Weights of a small transformer language model: capped logits.
Each number is 128 + 32 x the weight over its row's rms, rounded and kept within 0 to 255. Layers, rows and columns count from 0. The size above them is the row's rms in percent of the matrix's.

# layer 7 attention value, 64x64, rms 0.0979, rows 36-63, columns 0-63
size [103  95  89  91 102  93  93  97 107  97 113 113  88 101  94  96  93  91  95 103  94  95 104  85  93  98  93 105]
[[ 75 118 130 129  97 136 108 115 137 163 160 215 104 109 152 185 142 140  83  67 160 109 134 148  79 116 138 105 132 121 149 185 168 128  88  80 191 122 106  80 143 135 169 106  93 166 144 164 116 117  96 161 113 123  81 154 185 148 162 135  90 104 119 137]
 [ 77 116 142 124 171 121 146 136 132 130  86  85 145 161 192 144 116  93 129 107 109 146 121 137 185 191 101 194 107  78  88  86 118 145 106  96 161 131  45 145  72 159 137 168 110 138 151 153 138 124 110  57 128 149 133 136 112 147 147  96 169  89 119  98]
 [159 175 143  47 126 105 115  93 146 143 141 117 104  78 115 128 188 102 142 139 144 172 162 139 142 167 117 154 124 160 174 159  96 107 108 137 106 171 106 136  68  76 135 110 199 131 126 143 152 159 103 173 116 114  71 100 178 137  84 177 108 101 101 103]
 [166 108 162  36 138 118 102 195 103 112 177 115 118 116  86  90 197 136  94 106 119 122  94 111 158 125  85 149  81 131 109  86 188 175 154 157  97 131  87  96 115  91  94  87 115 169 138 135 141 107 112 128 161 141 154 179 123 180 130 108 141 126 130 132]
 [122 187 133 115 118 103  86 126  70 128 164 118  87 212 128  87 114 137 153 168 132 195 147 110  99  67 166 130 175 127 154 125 153 127 140 101 123 114 140  72 152 138 111 104 128 105 158 105 143 108 148 208 119 139 126 112  96 133 208 132 143 171 154 101]
 [ 88 159 122 144 139 102 112 170 158  86 109 154 106 135 129  92 184 115 101 123  96 112 161 161 106  60 129 120 140 165 127  82 113  61  96 106 123 129 123 113 154 177 147 146 131 105 119 165  81 134  48 170 108 155  73  90 152 194 105  75 120 144 161 131]
 [159 105 146 137 130 155 136 162  73 106  78  80 176 146 147 115 148  96 149 163 105  92 104 163 164  59  53 113 123  95 121 142 151 108 169 138 113  77 126  90 145 141 154 154 100 106 166  93 150 147 153 128 166 110 107  50 101 168 118  97 144 126  68 107]
 [140  93  92 125 126 175 116  93  84 125  92 197 134 144 129 106 137 118 170 133 107  88 133 127  54 194 189  45 101  44 128 161  92 113 116 124 115 117  95 116  95 143 170 169 160 155 131 144  98 123 113 156 136 114 123 107 152 155 127 134 104 101  88 119]
 [104 179 157 131  93 136 132 155 163 113  70 116  67 152  81 138 168 121 103  72 120 102 104 193 149 140 147  94 150 112 133 122 133  94  62 122 173 184 145 124 106 145  91 152 133 210 144 111  66 121 114 174  83 111 110 172 143 111 110 113 123 161 124 131]
 [151 102 123 156 156 148 113  81 131  97 156  81 154 169 115 102 189  68  98 147 160 149  84 162 120 107  98 119  80 143 134  96  85 118 109  66 165 137 156 182 116 130 143 122 138 110 121 133 157 109 157  64 158  95 120 158 131  67 179 145  98 149  55 129]
 [132 107  84 181 112 168 108 142 105 110  75 112 138 129 127 122 119 155 135 175  98 112  96 100 132 132 166 111 151 148  94  95  75  88 158 147  91  60  96 110 192 139 135 135 146  74 101 114 169 140 107 155 137 124 139  48 102 152  91 151 177 151 201 142]
 [140 118 138  72 124 136  94 161 150 157 107 155 175 117  89 135 163 193 114  65 116 125 106 135 112 134 181 107 130 119 129 120 176  71  37  96 129 173  98 113 119 118 103 152 132 122 127 112 122 110  88 193 112 107 111 152 146 143  89  58  80 164 137 157]
 [126  98 174 117 119  91 151 109 125 151 131 137 146 103 102 154  87 118 197  86 159 132 130 118 155 197 127 145 153  93 139 112 128 167  98 194 152 144 118 109 157 170 120 190  62 159 159  99  91  83 198 117 137 179  86 139 170  95 127 125  93 105 156 126]
 [132 127 158 191 151 119 148 112 162 160 144 142  99  99  45 127 166 113 146 197 108 130  97 133 180 130 176 119 134 130 138 126 140  99  97 187 181 107  71 175 111 102 165 140 150 145  85 135  69 164 135 109 147 104  55 138 151 124 149  92 105 127 163 123]
 [141  91 145 132 141 144 147 102 151 156 115 132 131 115 122 178 184 110 161  95 140  97  32 110 157  79  55  78 137 102 131 133 155 128  91 143 167 135  84  79 143 104 161 153 105 113 110 131 110 162 129  49 151  96 138 126 106 133 142 102 112 103  69  73]
 [120 132 130 155 123 122 122 118 134 125 154 141 152 151 131 209 121 154 148 125 123 162 169 114 125  37 191 117 150 162  71 144 136 103 145 101 142 107  88 132  96 129 104 146 103 181 131 143 149 135 160 131 172  78 149  77  83  87 177 161  90 131  49  98]
 [151 130 133 158 151 124 164  69 179 139 115 125 143 137 149 177 102 140 186 107 146 164  61 133 127 202  47  40  91 148 111 150 144  78 148 131 160 130 110 129 112 120 130  72 108 108 107 151 157 156 127 120  71 122 136 118 123 111 140 110 103 100  90  95]
 [114 138 130 101  87  94 181 143 152 113 139 118  92  56 112 162 100 115 175 124 137 110 184  67 173  86 174 126 149 121 129 104 172  95 189 189 114 176 171  98 102 118 116 106 108 136 159  86 139 110 169 111  89 125  80 152 118 146 147 130 146 145 155  75]
 [219 172 118 111 130 112  89 105 103 117 129 134  93 145  86 134 147 120 149 184  74 145 122 117 171 118 140 160 150  92 123 195 113 185  87 165 107 164  91 120 151 139 110 148 184 110 145 121 129 118 122 192 154 128  95  95 191 118  99  79 124 123  80 107]
 [157  97 136 135  72  86  81 134 157 131 108 100 105  99 155 209 115 169 174 127 131 132 124 154 151  94 133 143 171  65  91 169 144 187 194 148 115 124 128 160 102 155 131 109 119 102 105 106 176 166 140 175 103 138 145 104  91 156  87 119 139  96 181  90]
 [136 119 138  93 123 121 159  73  58  78 166 139 120  75 158 160 137 143 117  85  86 141 113 169 170 157  94  96  99 176 148 148 158 147 116 159  95 114  82 143 134  97 101 155 101 133 136 128 158  76 132 161 148  73  81 133 111 186 167  87  89 117  95  78]
 [138 157  64 140 138 149 151 153  58 173 116 152 114 113 133 142 159  85 119  97 103  97 145 109 147 153  75  56 118 131 120 100 155  61 156 159  98 157 104  83 159 149 137 138 196 118 140 137 118 134 146 129 104 126  89 167  79 187 157 144 126  97 192 106]
 [183 132 130 191 122 121 122 134  84 189 128 145 116 159 146 154 117 132 163 186 108  84 167 160 128 187 165 152 142 119 151 113 122  99 120 172 126 176 107 183 128 110 136 186 143 183 177 115 140  87 139  74  86 149 105 138 166 122 187 107 107 161 118  92]
 [157 188 145  85 139 128 136 158 110 106 150 156 108  89 160 125 147 135 130  86 138  79 144 168 126 131 136 136 119 113 113 175 113 134 122 150  80 237 153 176 135  93 121 152 111  94 184 115 138 169 122 133  84 194 165 102 107 113 121 107 160  80  67 103]
 [158 147 127 180 147 145 108 107 125 176 176 180 121 113 103 158  83 135 118  55 136 108 167 122 109  85 133 125 120 189 167 107 182 124 132 170  87 109 158 126 178 165  88 155 141  51 142 120 147  71 129 127 155 143  78 119  99 144 143  95 136 112  96  81]
 [ 96 109 141  94 128  91 153  76 131 156 188 174 167  94  97  97  86 154 137 101 131 177 153  50 110 156 182 144 111 163 144 140 158 132 108 153  82 136 165  69 111 117 142 168 124 123 113 141 121 133 145  88 153 174 107 182 148 129 207 118 103  91 127 132]
 [171 142 137 195 166 177 135  78 110 101 108  78 134 152 107 108 138 137 125 185 155 152 154 105 166 122 108 149 114 142 103 127 109 187 148 113 133 212 140 147 100 125  89 119 100 115 100 109 166 111 172  87 121 136 135  59  74 110 207 133 161 106 127 125]
 [ 86 166 143  53 140 159 137 132 124 109 105 142 136 141 123  73 185 103 134  90 115 180 125  89 116 127 118  79 138 184 105 141 138 101 181 170 124 100 112  76 155 146 132  84 131 130 116 135  77 168 136 186 117 102 100 117 109 206  82 166 133 120 139  79]]
# layer 7 attention output (transposed), 64x64, rms 0.0851, rows 36-63, columns 0-63
size [104  93 101  89 100  95  97  97 110  91  91  99 103  98  95 100  94 111  91 107 105  91  97  99 107  96  94  96]
[[121 146 107 146 118  99 124 146  94  85 121  63 108 141 162 162 161 142 126 172 100 110  96 134 102 161 127 142 115  67 155 158 161 164  47 107 116  62  46 173 156  91 140 101 162 155 104 137  92 139 131  78 145 152 100 118 139 110 177  99 106  93 139 155]
 [184 124 166  91 143 113 149 107  70 114 156 142 101 156 135  80 131 124 156 105 153 135 126 111 167 161 140  94 165 188 170 121 140 100 133 106 140 135 120 132 171 120 136 125 190 132 185 141 178 178 146  43 195 135 137  89 118 130 131 111 161  99  87 185]
 [100  97 130 120 137 110 132 160 145  87 152 164 109  79  63 131  64 120  63 116 130 180 143 206 147 147 147 149 151  99 100 104  74 113 147 114 101 176 105 146 153 152 121  99 111  79 151 183 134 158 116 143  83 128 117 143 162 121 160 134  66 142 178 160]
 [157 106 137 125 145 142  83  92 108 123 122 136  37 132  52 115 158 134 132 105 175 104 123  96 109 112  84 111 183 120 163  82 170 141 147 113 106 163 239 145 129 153 154 147 125 104 153 109 153 134 117  87 153 144 145 185 139 104 132 160 109 159 140 100]
 [ 94  93 124  72 106  86  85 125 202 130  77 128 169 118 129 109 132 165 116  76  66 150 110 146  64  72 138 116 162 156  79 107 149 133 159 137  87  98 139 140 139 163  99 170  88 126 136 160 110 129 117 157 147 203 163 159 162 169 149 112 117 127 135 125]
 [115 183 145  70  85  95 113 136 142  95 159 116 140 125 151 147 127 168  80 165 164 134 179 121 107  52 105 158 161 152 142 103 176  82  74 171 144 139 141 163  89 149 110 128 112 154 117 128 141  85 183 118 134 187  56 105 164 121 101 112 152 134 106 154]
 [125  92 186 112 117 118 116 140  97 148 118 135  88 170  95  84  99 150 142  96 140 129 101 133 109 120  83 131 183 157 141 164 178 117 175 158 135 186 183 151 136 163 102 148 123 140 154 128 155 135 168  84 169  65 110 100 121 133  43 153 150 126  93  62]
 [143 131  86 154 106 179 145 121 109  69 126 116 128 118 130  99 122 129 108 134 110  92 106 131 169 190  34 126 102 135 118 127 137 107 136 157 145 151  51 127 180  65  90 167 132 121 127 134 120 118  99 174 114 157  86  79  94 147  74 120 126  51 130 125]
 [138 120 107  92 104  97 102 127 131 117 125 101 136 118 163 149 150  84  79 120 142 122 155 182 123  46  93 159 139 163 193 119 131 153  92 110  84  93 168 136 158 144 119 139 198 125 136 164 152 119 126  56 137 176 128  88 159  53 120 114 153 150  90  90]
 [106 136 123 133 136 125 185 172  68 126 147 151  97 132 125  48 104 102  78 119  93 144 152 144  94 134 149 126 147 144 140 152 132 147 131 131 150 129 114  87 166 122 122 140 137 118 126 126 145 229  82  55 153  96 181 115 177 156 115 149  95  76 124  67]
 [117 176 191 136 112 126  72  98 213 143 127 129 151 108 136 126 128 152 151 127 160 111 125  79 148 128 123 131 139 128 117 123  95  83 131 183 153 161 137 109  53 140 116 122  59 143 100  96 119  58 167 199 103 142  81 105  85 112  85 131 144 152 119 117]
 [132 109 135 140 106 180 103  81 118 105 113  61  69 136 125 144 170 109 104 135 159 107 125 123 164  99  85 128 138  93 137 108 181  81 100 115 153 108 191 133 147 125  88  99 148 182 118  59 169 119 105 109 151 152  95 104 155  47  74 151 120 127  92 144]
 [187  89 115  93 152 119 123 113  61 131  92 140 150 174 119 125 145 142 146 135 168 153  84 157 140 153 110  74  61 123  99 172 115 131 161  89  95 110 158 127 157 124  99 129 170 193 190 120 134 169  86  94 148 118 131 134 109 101 202 131 136  72 104 129]
 [101 126  96  83 141 141 211 132 126  76 149 136 156 107 147 165  88  88 111 144 188 157  98 159 143  97  98  99 146  94 143 136 107 142 143 141 166 143 100 178 139 102 145 126 136 114 118 130  66 185 121 128 168 138 157 103 138  77 201 169 103  81  84  90]
 [118  64 146 139 115 139 175  84  82 126 156  64  70 154 132 103  96 117 141 129 179 116 104 136 154 161  44 142 161  96 159 138 135 173 158 118 179 129 134 151 172 136 140 138 137 108 122 117 111 156 132  99 178  47 161  98 135 124 122 143 127  92  95  73]
 [ 61  97 148 142 105 147 127 150 113 137 106  96 131 110 148 121 173 132 177 123  93 113 131 171 123 161 116 173 141  73 106 116 117  95 171  63 159 117  93  96 150  54 152 128 163 101  99  93 127 144 142  92 186  62 159  92 104 124  76 164 108  90 104 156]
 [104  84  73 144 147 152 193  81  86 153 170  72 129 138 124 121  87 102 122  90 176 140 116 179 180 136 113 149 170  91 149 143  95 171 161 110 159 110 131 133 209 118 130  83 139 116 100  80 136 130 151  81 145 142 129 104 132 170 100 127 131  91 145  74]
 [134  78 118 134 126 124  78 153 212 174 144 105 165 128 120 187 104 126 154 173 147 180  87 142 122 109 166 179 120 103  98  82 106 125 182 117 123 139 147 145 119 163 142 124 156 105 142 114 108  83 152 168 175 169 159 223 117 101 152 114 140 153 132 122]
 [128  87 157  87 121 114 125  86 137  97 130 175 121 111  95 117 132 150  96  68 115 137 127 173 129 122  66  97 136 149 108 109 121  96 145 113 105 153 104 162 169 186  99 214  84 170 172 201 167 137 123 133 113 115  92 103 162 105 126 198 148 131 159 116]
 [128  78 150 135 127 125 116 126 197 180 144 139 131 130 146 200 128 141 176 114 124  94  93 130 139 152 149 139 176 140 129 143 107 119 138  98  85  93 192 176 105 176 113  78 141 141 127 118 158  91 186 109 137  84 109 124  43  85 171 149 146 177 126 102]
 [150  91 108 127 142 129 122 128  69 106 132 159  91 103  60 107 114 145 123  83 165 109 122 160 115 126 132 110 189  88 117 125 199  88 135  72 117 206 125 133 169 149 151 156 199 146 149 138 173 150 117  60 174 106 125 120 141 151 111 156 172 127 127 108]
 [158 167 119 144 104  78  97 124 173  90 181  92 165 124 120 128 128 119 131 123 158 127  70 113 125 132 113 137 162 101 123  92 130 111 164 193 120 175 167 133 102 148 117 169 119  85 168 143 100 103 148 236 142 178 109 163 158 138  96  66 143 132 155 104]
 [121 120  75 120 117 110 158 179 122  91 170 151 184 182 143  83 138  95 153 111  98 105 126 188 122 121 139 105  87 150 127 156 101  98 136 111 115 155  85 149 143  88  80 154 222 147 197 185 103 177  89 139 149 152 127 145 135 143 132 134 111  84 129 144]
 [158  77  87 145 130 132 163 152 100 162 119 167 108 158  46 151  94  94 121 135  92  78 163 149 147 118  60 176 117 131  95 116 133 137 109  89 139 171 187 147 125 166 112 146 128  79 169 181 142 127 165  89 109 107  90 122 132 131  93 122 175 158 184 132]
 [103 140 124 120 126  85 133 154 129 139 103 115 159 121 144 210 140 104 147 146 104  44 113 138  81 107 167 149  92  85  91 184 138  95 127 169 149 167 129 141 107 192 132 176 134 147 147 101 150  86 127 201 142  90 118 141 168 186 151 111 129  89 161 146]
 [147 130  90 129 152 179 151 113 114  84  88 117 137  93 117 136 125 151 125 163 113 131  89 120 143 142 142  88  75  86  63 127 122 134 145  95 172 116  71 129 136  95 145 152 123 140 127 108  89 150  70 160 129 156 164 200 144 171 170 110 138  76 174 216]
 [114  81 141 125 161  97 157 133  96 160 157 147 124  77 147  94  96  41 146  81  86 143  99 107 144  87 142 156 113 128  86  78 101 135 180  88 146 133 112  83 125  92 164 150  64 145 162 179 131 143 109 131 141 127 169 116 101 191 142 150 125 131 190 121]
 [114  95 151 101  99  74 101  95 159 117 112 159 122  80 117 140  80 167 129  96 190 147 113 114 116 104  95 142 160 106  99 107 152 148 140 190 130 138 163 133 165 142 148 112  72  54  89 129 130  45 164 196 107 180 106 164 148 124 105 105 126 138 137 130]]
# layer 7 MLP gate, 192x64, rms 0.115, rows 0-16, columns 0-63
size [104  96  90  99 103 101  95 103 101  98  98  93  98 103 111  99 110]
[[164 123 175 178 161 112 170 189 104 137 139  90 124 120 167  83 116  77  94  92 159 175 109 151 123 168 201 150 126 133 127 129 131 143 114 142 144 102 158 154  97 145 139 162 139 169 156  93 166 147 154  81  94 172 183  91 124 157 126 110  90 173 180 158]
 [150 139 184 173 149 160 127 154 119 189 121 115  73 140 184 124 145 139  92 123 186 167 168 150  97 149  87 114 112  88 124  98 105 130 140 137 145 104 161 173 157 211 127 150  90 149 179 143 169  95 125 108 152 104 134  90 121 127 181 101 131  86 112 187]
 [161 131  95 133 129  71 112 156 146 163 126 146 112 126  91  98 149 117  63 128 132 119 129 149 144 152 111  99 140 115  87 167 123  96 206 124 129  96  80  80 145  67 194 108 111 154 146 154 115  83 123 163 158 147 151  46 101 106 122 127 129 152  47 113]
 [156  97  99 150 161 121 159 101 104 116  88 117  80  77 152 148 161 113 142 165 148  69 189 187 123 146 125 143 138 112 150 167 150 101 139 146 122 210 162  77 130 167 123 128 101 116 126 110  96  89 222 108  86 129 124 100 156  89 151 106 105 113 156 113]
 [149 147 107 194 121 115 168 177 107 124  85  80 144 148  92 120 142 102 174 195 138  42 127 149 144 131 169 122  70 110 140 177 137 117 159 178 114 169 127 110 177 122 151  92 142 132 169 167 162 122 160 102 135 161 191 123 117 129 143  84 103 148 153 139]
 [129 107 136  42 139 112 115 161  72 136 125 105 153 164 197 133 132  86 155 146 171 182 116 202 122 111 135 111 157 119 152  57 157 160 150 104 121 160 156  84  98 178 128 159 131  85 180 126 138 140 156 156 165  87 144 110 140 127 110  93 128 161 101 102]
 [183 141 182  98  79 148 155 163 134 138 118 133 147 136 143 136  80 145 159 138 120  68  85 120 125 134 139 145 116 136 112  84  91 130 159  66 147 170 186 113 100 152 183 134 126 143 116 101 163  96 153 132 138  46 136 147 147 154  84  80 185  79 174 114]
 [133 122 125 129 139 138 104 139 151  93 163 189 155 126 149 114 103 107 141 229 124 133 114 127  86 199 121 141 114  96 150 104 106 113 153 178 173 126 139  94 140 116 108 159 154  92 138 176 125 206 131  90 138 134 107 120 136  41  95  69 125 115 121 167]
 [131 166  89  91 170 163  81 130 107 113 105 109 122 123 118 132 154  84  76 118  94  79 119 137  75 139 133 184  87 131 130  81  67 174  95 106  94 129 118 109 129  87 119 113 155 146 146 219 163 157 131  89 150 148  75 118 150  93 134  78 120 119 180 125]
 [110 102 139 144 126  69  56  95 112 135 132 183 132 162 152 121 156 108 176 111 214 137 172 151 102 160 141 175 110 138 122 112 105 131 109 142 153 109  86 149  68 135 126  64 109  91 130 142 147 137 106 125 112 146  63 164 126 154 167  71 137  65 116 135]
 [101 147 152 118 141 120 134 100 150 179 181 129 130 122 167 114  83 105 124 185 114  78 155 130 133 137 170 148  91 119 120 134  82 203  91  88 143 124  85  60 104 182 141 147 190 165 106 144 124 131 131 125 185 179 132  95 157 161 166 170 169 121 105 114]
 [167 141 106 170 122 125 129 118 157 119 109 141 177 132 131 148 113 113 105 129  93 140  93 159  91 165 126 172 118  81  70 203 176 127 130 148 125 157 148 177 187 127 113 156 136 127 108 105 223 110 168  64 115 195 169  94 136 103 127 145 119 148 149 108]
 [129 193 148 125  77 148 102 174 141 112  77 111 127 163 109  75 110 187 116 166 160 100 135 155 145 129 127 127  72 152 186 109 133 108 126 100 115 135 131 180 175 112 133  87 123 172 120  91 160 165 143 183  90 137 148 106 113 136 198 147  98 172 189 130]
 [152 134 127  34 158 134  91 118 161 205 139 151  58 195 171 127 134 116 124 115 167 117 162 111 130 171 126 127 129  63 105  94 148 114  79 119 135 132  75 156 127 133 101 138 178 163 145 122 132 146  70 120 174 154 115 165 106  99 170 136 142 118 128 106]
 [161 116 121 116 146 134 114 195 122 168 170 156 135 127 135  85 107 134 103 133 130 109 106 135  92 158 103 139 144 142 154 165  99 189 111 125 155 235 117 156  77 149 129 102 113 176 113 133 120 142 169 125 103  59 174 196  98 114 133 135  90 188 142 108]
 [160  57 142  80 156 145 149 104 108 134 117 139  73 131 155 153  82 163 100 132 174  79 129 177  91 150  37  93  81 175 119 108 113 124 152 110 130 135  81  64 115 110 188 100 150  86 170 145 106 108 133 103 133 124 159 133 158 108 107 136 140 143  95 137]
 [152 139 124 100 103 165 156 175  87 176  74 162 116 136 171 177 105 154  76 149 120 184 176  97  98  96  84 155 122  92 139 121 109 151 124 169 164 193 153 125 121 118 130 168 139 119 164 136 153 138 146  75 136  87 128 201 179 166  91  99 120 130 130 114]]
# layer 7 MLP up, 192x64, rms 0.111, rows 0-15, columns 0-63
size [101 109  94  93 105 121  94 106 115  92 107  98  91  91 107  97]
[[160 125 182  68 139 103 145 156 138 124  60 116 144  78  84 119 119 115 183 145 116 136 153  87 173 170 137  76  91 152 143 120 156 111 173  98 144 111 159 121  86 104  89 144 144 195  69 167 166 122  94 168  99 156 166 132 161 107 134 112  91 136 162 106]
 [100 176 124 102 121 112 147 115  95  99  32 134 130 136 125 125 141 165 157 124 125 118 121 140 161  85 129 131  61  98  46 153  47 142  89 158 132 131 153 138 159 131  82 139 133  81 171  92 155 122 164 114 160 140  93  85  89 113 170 140 171 122 115 146]
 [144 144 160 144  88  55 147 157 104  90 179 133 187 141 115  57  67 134 122 112 106 174 132 104 166 143 110 159 117 161 181 105 143 152 114 163 125 117  93 105  73 106  98 132  98 132 137  97 208 122 138  69 147  84 113 148 128 142 135 120 164 102 106 163]
 [136 146  91 154  22 137 130 150 167  99 141 162 138 151 131 130 118 156 133 124 176 126 170  48 144 159  72 164 165 151 168  91 149 133 188 100 165 187  97 139 169 110 129 146  95 129 175 136 124 128 167 118 173 101 137 139 123 124 154 126 174 156 148 122]
 [128 163 127 118 163  86  87 116 101 167 127 133  64 130 104 110 151 101  84 143 127  85 173  87  99 145 187 122 139 138 112 101 140 121 185 152 142 122 200  95 133 144 188 115 149 157 143 146 142 108 188 185 132  66 142 134  76 169  68 151 150 127 136 104]
 [136 146 139  51 129  74 136 120 197 103  92 114 130  93 109 113 140 156 185 119 174 107  96 135 152  93  86 159 124  70 131 168  89 131  91  69 120  62 113 134 151 131 136  80 110 116 146  79 129  85  55 106 148 150 148 100 159 105 166 138 132 132 135 128]
 [153  66 152 178 131 151 196  69 121 124 138 146 113 142 182 110 146 123  97 116 117 133 185 134 125 123 156 183 107 103 169 122 170 106 134 123 127 105 122 144 155 156  74 128  69 212 156 145 121 113 121 127 192 135  89 151 152 180  97 106 140  77 148 143]
 [139 115 126 117 117 168 107 116  83 158 141 106 131 106 109 134  96 126 130 143 122 103 136 137 105 154 141 165 119  92 137 150 106 131 131  98 115 224  97 182 145 169 150 117 144 191 120 145  93 129 130 179  42 194 111  62 125 139  81 170 129  78 168 165]
 [ 98 173  93 148 146 113  97 140 143 147 162 172 106 114 119 130 131 128  86 131 144 133 146 126 183 179 180  91 100  83  39 112 171  88  47 134 109 135 170 116 147 165 151  78 165 125 111 177 118 101 110 113 101 149 128 110 117  72 159 119 144 104 123  77]
 [123 100 121 106 134 137 116 129  54  96 131  93 107 161 125  13 144  88 121 215 109  73 140 148 105 133 116 164 149 161 117 132 149 143 156  82 128 116 113 146 189  88 109 141 136  96 105 127 128 190 144 119 107 128 156 121 122 144 103 189 136  82 149 132]
 [199  98 163 136 192 167 115  80  93 155 146 202 166  86 136 106 107 160 123  89  84 121 126  77 157 118 124 104 125 121 130 177  94  54 101 124 133 108 134 141 198 103 170 128 114 115 120 158  95 156 142  92 117 118 127 108 191 163 148  99 118 139 118 123]
 [176 124 179 124 140 142  80 104 131 177  85 150 123 116 160  88 115 158 128 155 100 112 118 143 185 209 178 172 116  82 140 130 119 112 124 138  98 101 150 154 106 125  90 170  76 127 148 148 182  87 151 139 149 120 196  88  99 121 130  73  80 100 133 156]
 [170 131 101 144 117 149 151  87  90 114 152 102  84 116 113 156 198 146 151 111  84 199 141 139  97 140 140 125  83  93  44  84 171 130 108  99 152  84 149 168 120 157 171 135 152 180 149 163 102 138 155  81 151 135  95 154 170  95 147 109 153 101 110 106]
 [170 158 122 103 166 128  97  96 164 130 169 104 100 119  57 189 139  86 111 181 145 125 162  68 108 170 126  82 114 148 141 176 163 126  89 104 133 133  55 140 113 142 150 130  91 145  79 146  81 102 117 151 140 151 158 147  83 116 141 138  80  77 123  96]
 [143 146 182 144 125 120 133 163 121 108  76 195 143  95 113 213 156 127 136 128 163 113 144 130 150  99 124 114  86 115 117  90 131 153  83 104  99 124 115 161  69  61 160 154 107 133 113 160 153 125 170  99 169 114  98 114 165 122 154 118 100 106 227 108]
 [ 98 115 141 108 162  94 132  88 150  71 136 140 130  70 152 114  96 150 131 116 137  54 137 170 162 146 107 111  88 183 150 157 113 109 118  93  82 112 159  53 153  80 121  85 143 129  70 107  92  86  95 170 141 170 116 148  93 158  97 163  88 116 120 108]]
# layer 7 MLP down (transposed), 192x64, rms 0.0951, rows 0-15, columns 0-63
size [110 108  94 100  97 102  91 101 110  91  97  93  97  91 114 100]
[[103 144  60 160 112 124 131 130  45 115 144  89 153 143 189 103 103 129 135 135 123 127 151 101 182 119 180 131 149  61 131  89 121 129 112 179 142 109 165 108 116 118 137 190 138 119  91 119 142 127 125 119  59 126 196  72 182  86 145 126 100 148 148 123]
 [117 124 130 100 145 141 129 131 168  74 127 154 152  98  62 151 134  98 122 169 126 101  86 107 143  86 117 123  74 123 145  75 103 169 115 138 138 145 137 130 166 143 127 114 133 115  83 118 166 197 125 107 113 165  78 117 130 176  85 114  72 235  98  95]
 [168  77  41 140 204 115  97  97 100 152  91 107  58  90 130 142 167 133 127  87 113 108 148 159 138 128 139 113 141 120 132 115 145 102 109 156 105  90  71 110 158 135 158  97  97 113 123 132 141  88 129 180 159 122 170 145  36 133 112 128 137 108 144  92]
 [111 150 114 174 143 140 166 128 108 135  95  75 115 122  93 151 151  84  90  92  76 149 110 161 124 117 137  85 117 144 115 138  90 208 111 147  80 107 138  96  97 118  98 129 136 115 110 199 114 104  76 109  59 135 175 149 170 172 117  98  87 112 153 187]
 [116  89 144 173 114 115 117 154 198 102 137 141 106 148 201 154 103  90 163  90  69 182  68 120 121 134  85 165 118 130 147 115 116 102 109 150  97 180 125 148  89  89 126 121 139 115 104  61 115 129 126 111 122 118  78 147 174 121 163  79 150 198 117 134]
 [161 177 169 109  81 127 125 148 180 128 116 112 139  84 141  98 158 195 176 139 115  86  85 139 189  94  56 163  91  89  95 169 124 166 103 120 141 113 100 181 127 163 154 133  97 163 106  96 102 149  88 152  80 119 176 117 108 144 142  97 125 106 136 139]
 [ 98  80  84  85 127  65  95 110 148 121 142 135 147 168 149  48 164 138  67 125 126 126 165 100  87  93 117 129  91 101 142 126 172 135 155 173 147 144  92 145 142  77  94 144 159  56 122 132 159 146 113 113 109 127  86 133 126  58 150 176 145 153 117 159]
 [146 172 101  75  82  83 113 166 147 170 100 166 163 165 100 106 152 156 118 127 135 122 150 112 132 165 154 104 124 134 152  90 120 127 116 113 201  88 153 136 116 155 118 107  95 118  99  95 219 161  79 127 196 160 152 136 153 146 146 130 201 162 137 113]
 [ 64 130 160 205 109 126 150 156 145 150 149 149 136 163 145 148 163 164 114  89 147 175 143 182 145 100 142 157 125  83 104 137 144  97 125 138 143 141 141 110 105 158 157 176  94  84 156 118  87  97 138 118 114  44 136 111  98 136  85 158 135  60  66 160]
 [148 137 144 132 145 165 118 142 173 152 122 113 128 116 116 212  74 115 154  71  96 205 132 123 125 167 144  98 140 132 145  74 102  86 165 168 101 151  59 131 146 170 171 118 158 142 155 144 135 116  96 150  88 149 173  99 125 104 165  75 147 173  93 133]
 [ 42 141 149  97 161 114 166 144 157 154 127 162 186 159 135 163 169 126 112 146 135  91 180 146  66 126 149 145  73 104  70 159 126 145 117 150 161  90  56  85  89 128 139 122  88 129 134 101 167 128 135 172 131 111 118 151 141 143  99 135 162  87  93 172]
 [114 150  45 133 110  90 132 170 138  92 158 103 197 116  85 109 141 122 181 125  99 111 113 114  69 119 134 165 169  99 101 117 130 155 118 138 163 170 153 169 122  93  86  85 151 116  94 100 152  92 164  62 110 115  92 108 170 124  82 175 125 166 122 154]
 [ 96 172 128  82 122 125 148 154 189 163 161 172 165 112 125  93  56 163 147 111 223 111 126 115 173 126  94 145 140 169 145 125 146 158 158 114 102 151 127 133 141 143 126 121  65  90  74 172 140 105  90 112 111 165 152  66 137  79 106 120 131 147 137 143]
 [176 155  79 159 103 154 112 123  77 104  79 135 156 129 144  71 116 126 112  62 103 112 145 100 125  94 164 166  94 200 115 130 123 136 181 112 142  77 174 116 166 112 106 125 143  92 160 141 150 125 160  87  98  88  71 122 152 113 114 133 185  95 178 149]
 [160 117 150 111 142 179 128 189  97 173 159 168  99  73 178 106 123 123 145 123 114 121 136 136 136 162 138 122 149 139 158 145 152 146 133 101  88 137 136 124 123 122 144 143 108 207 100 166  76 173 208 159 108  89 156 142 177 105 124 111  98 201 179 156]
 [118 182 147 144 116 155 134 127 187 163 150 128 186 104 170 108 186 116 190  88 162 136 170 124 203  95 204 110 131  78 128 170 150 142 106  75 100 138 123 120 129 163  91 146 102 135 137 109  73 143  90 166 109 148 156 127 118 166 129  96 103 139 105 126]]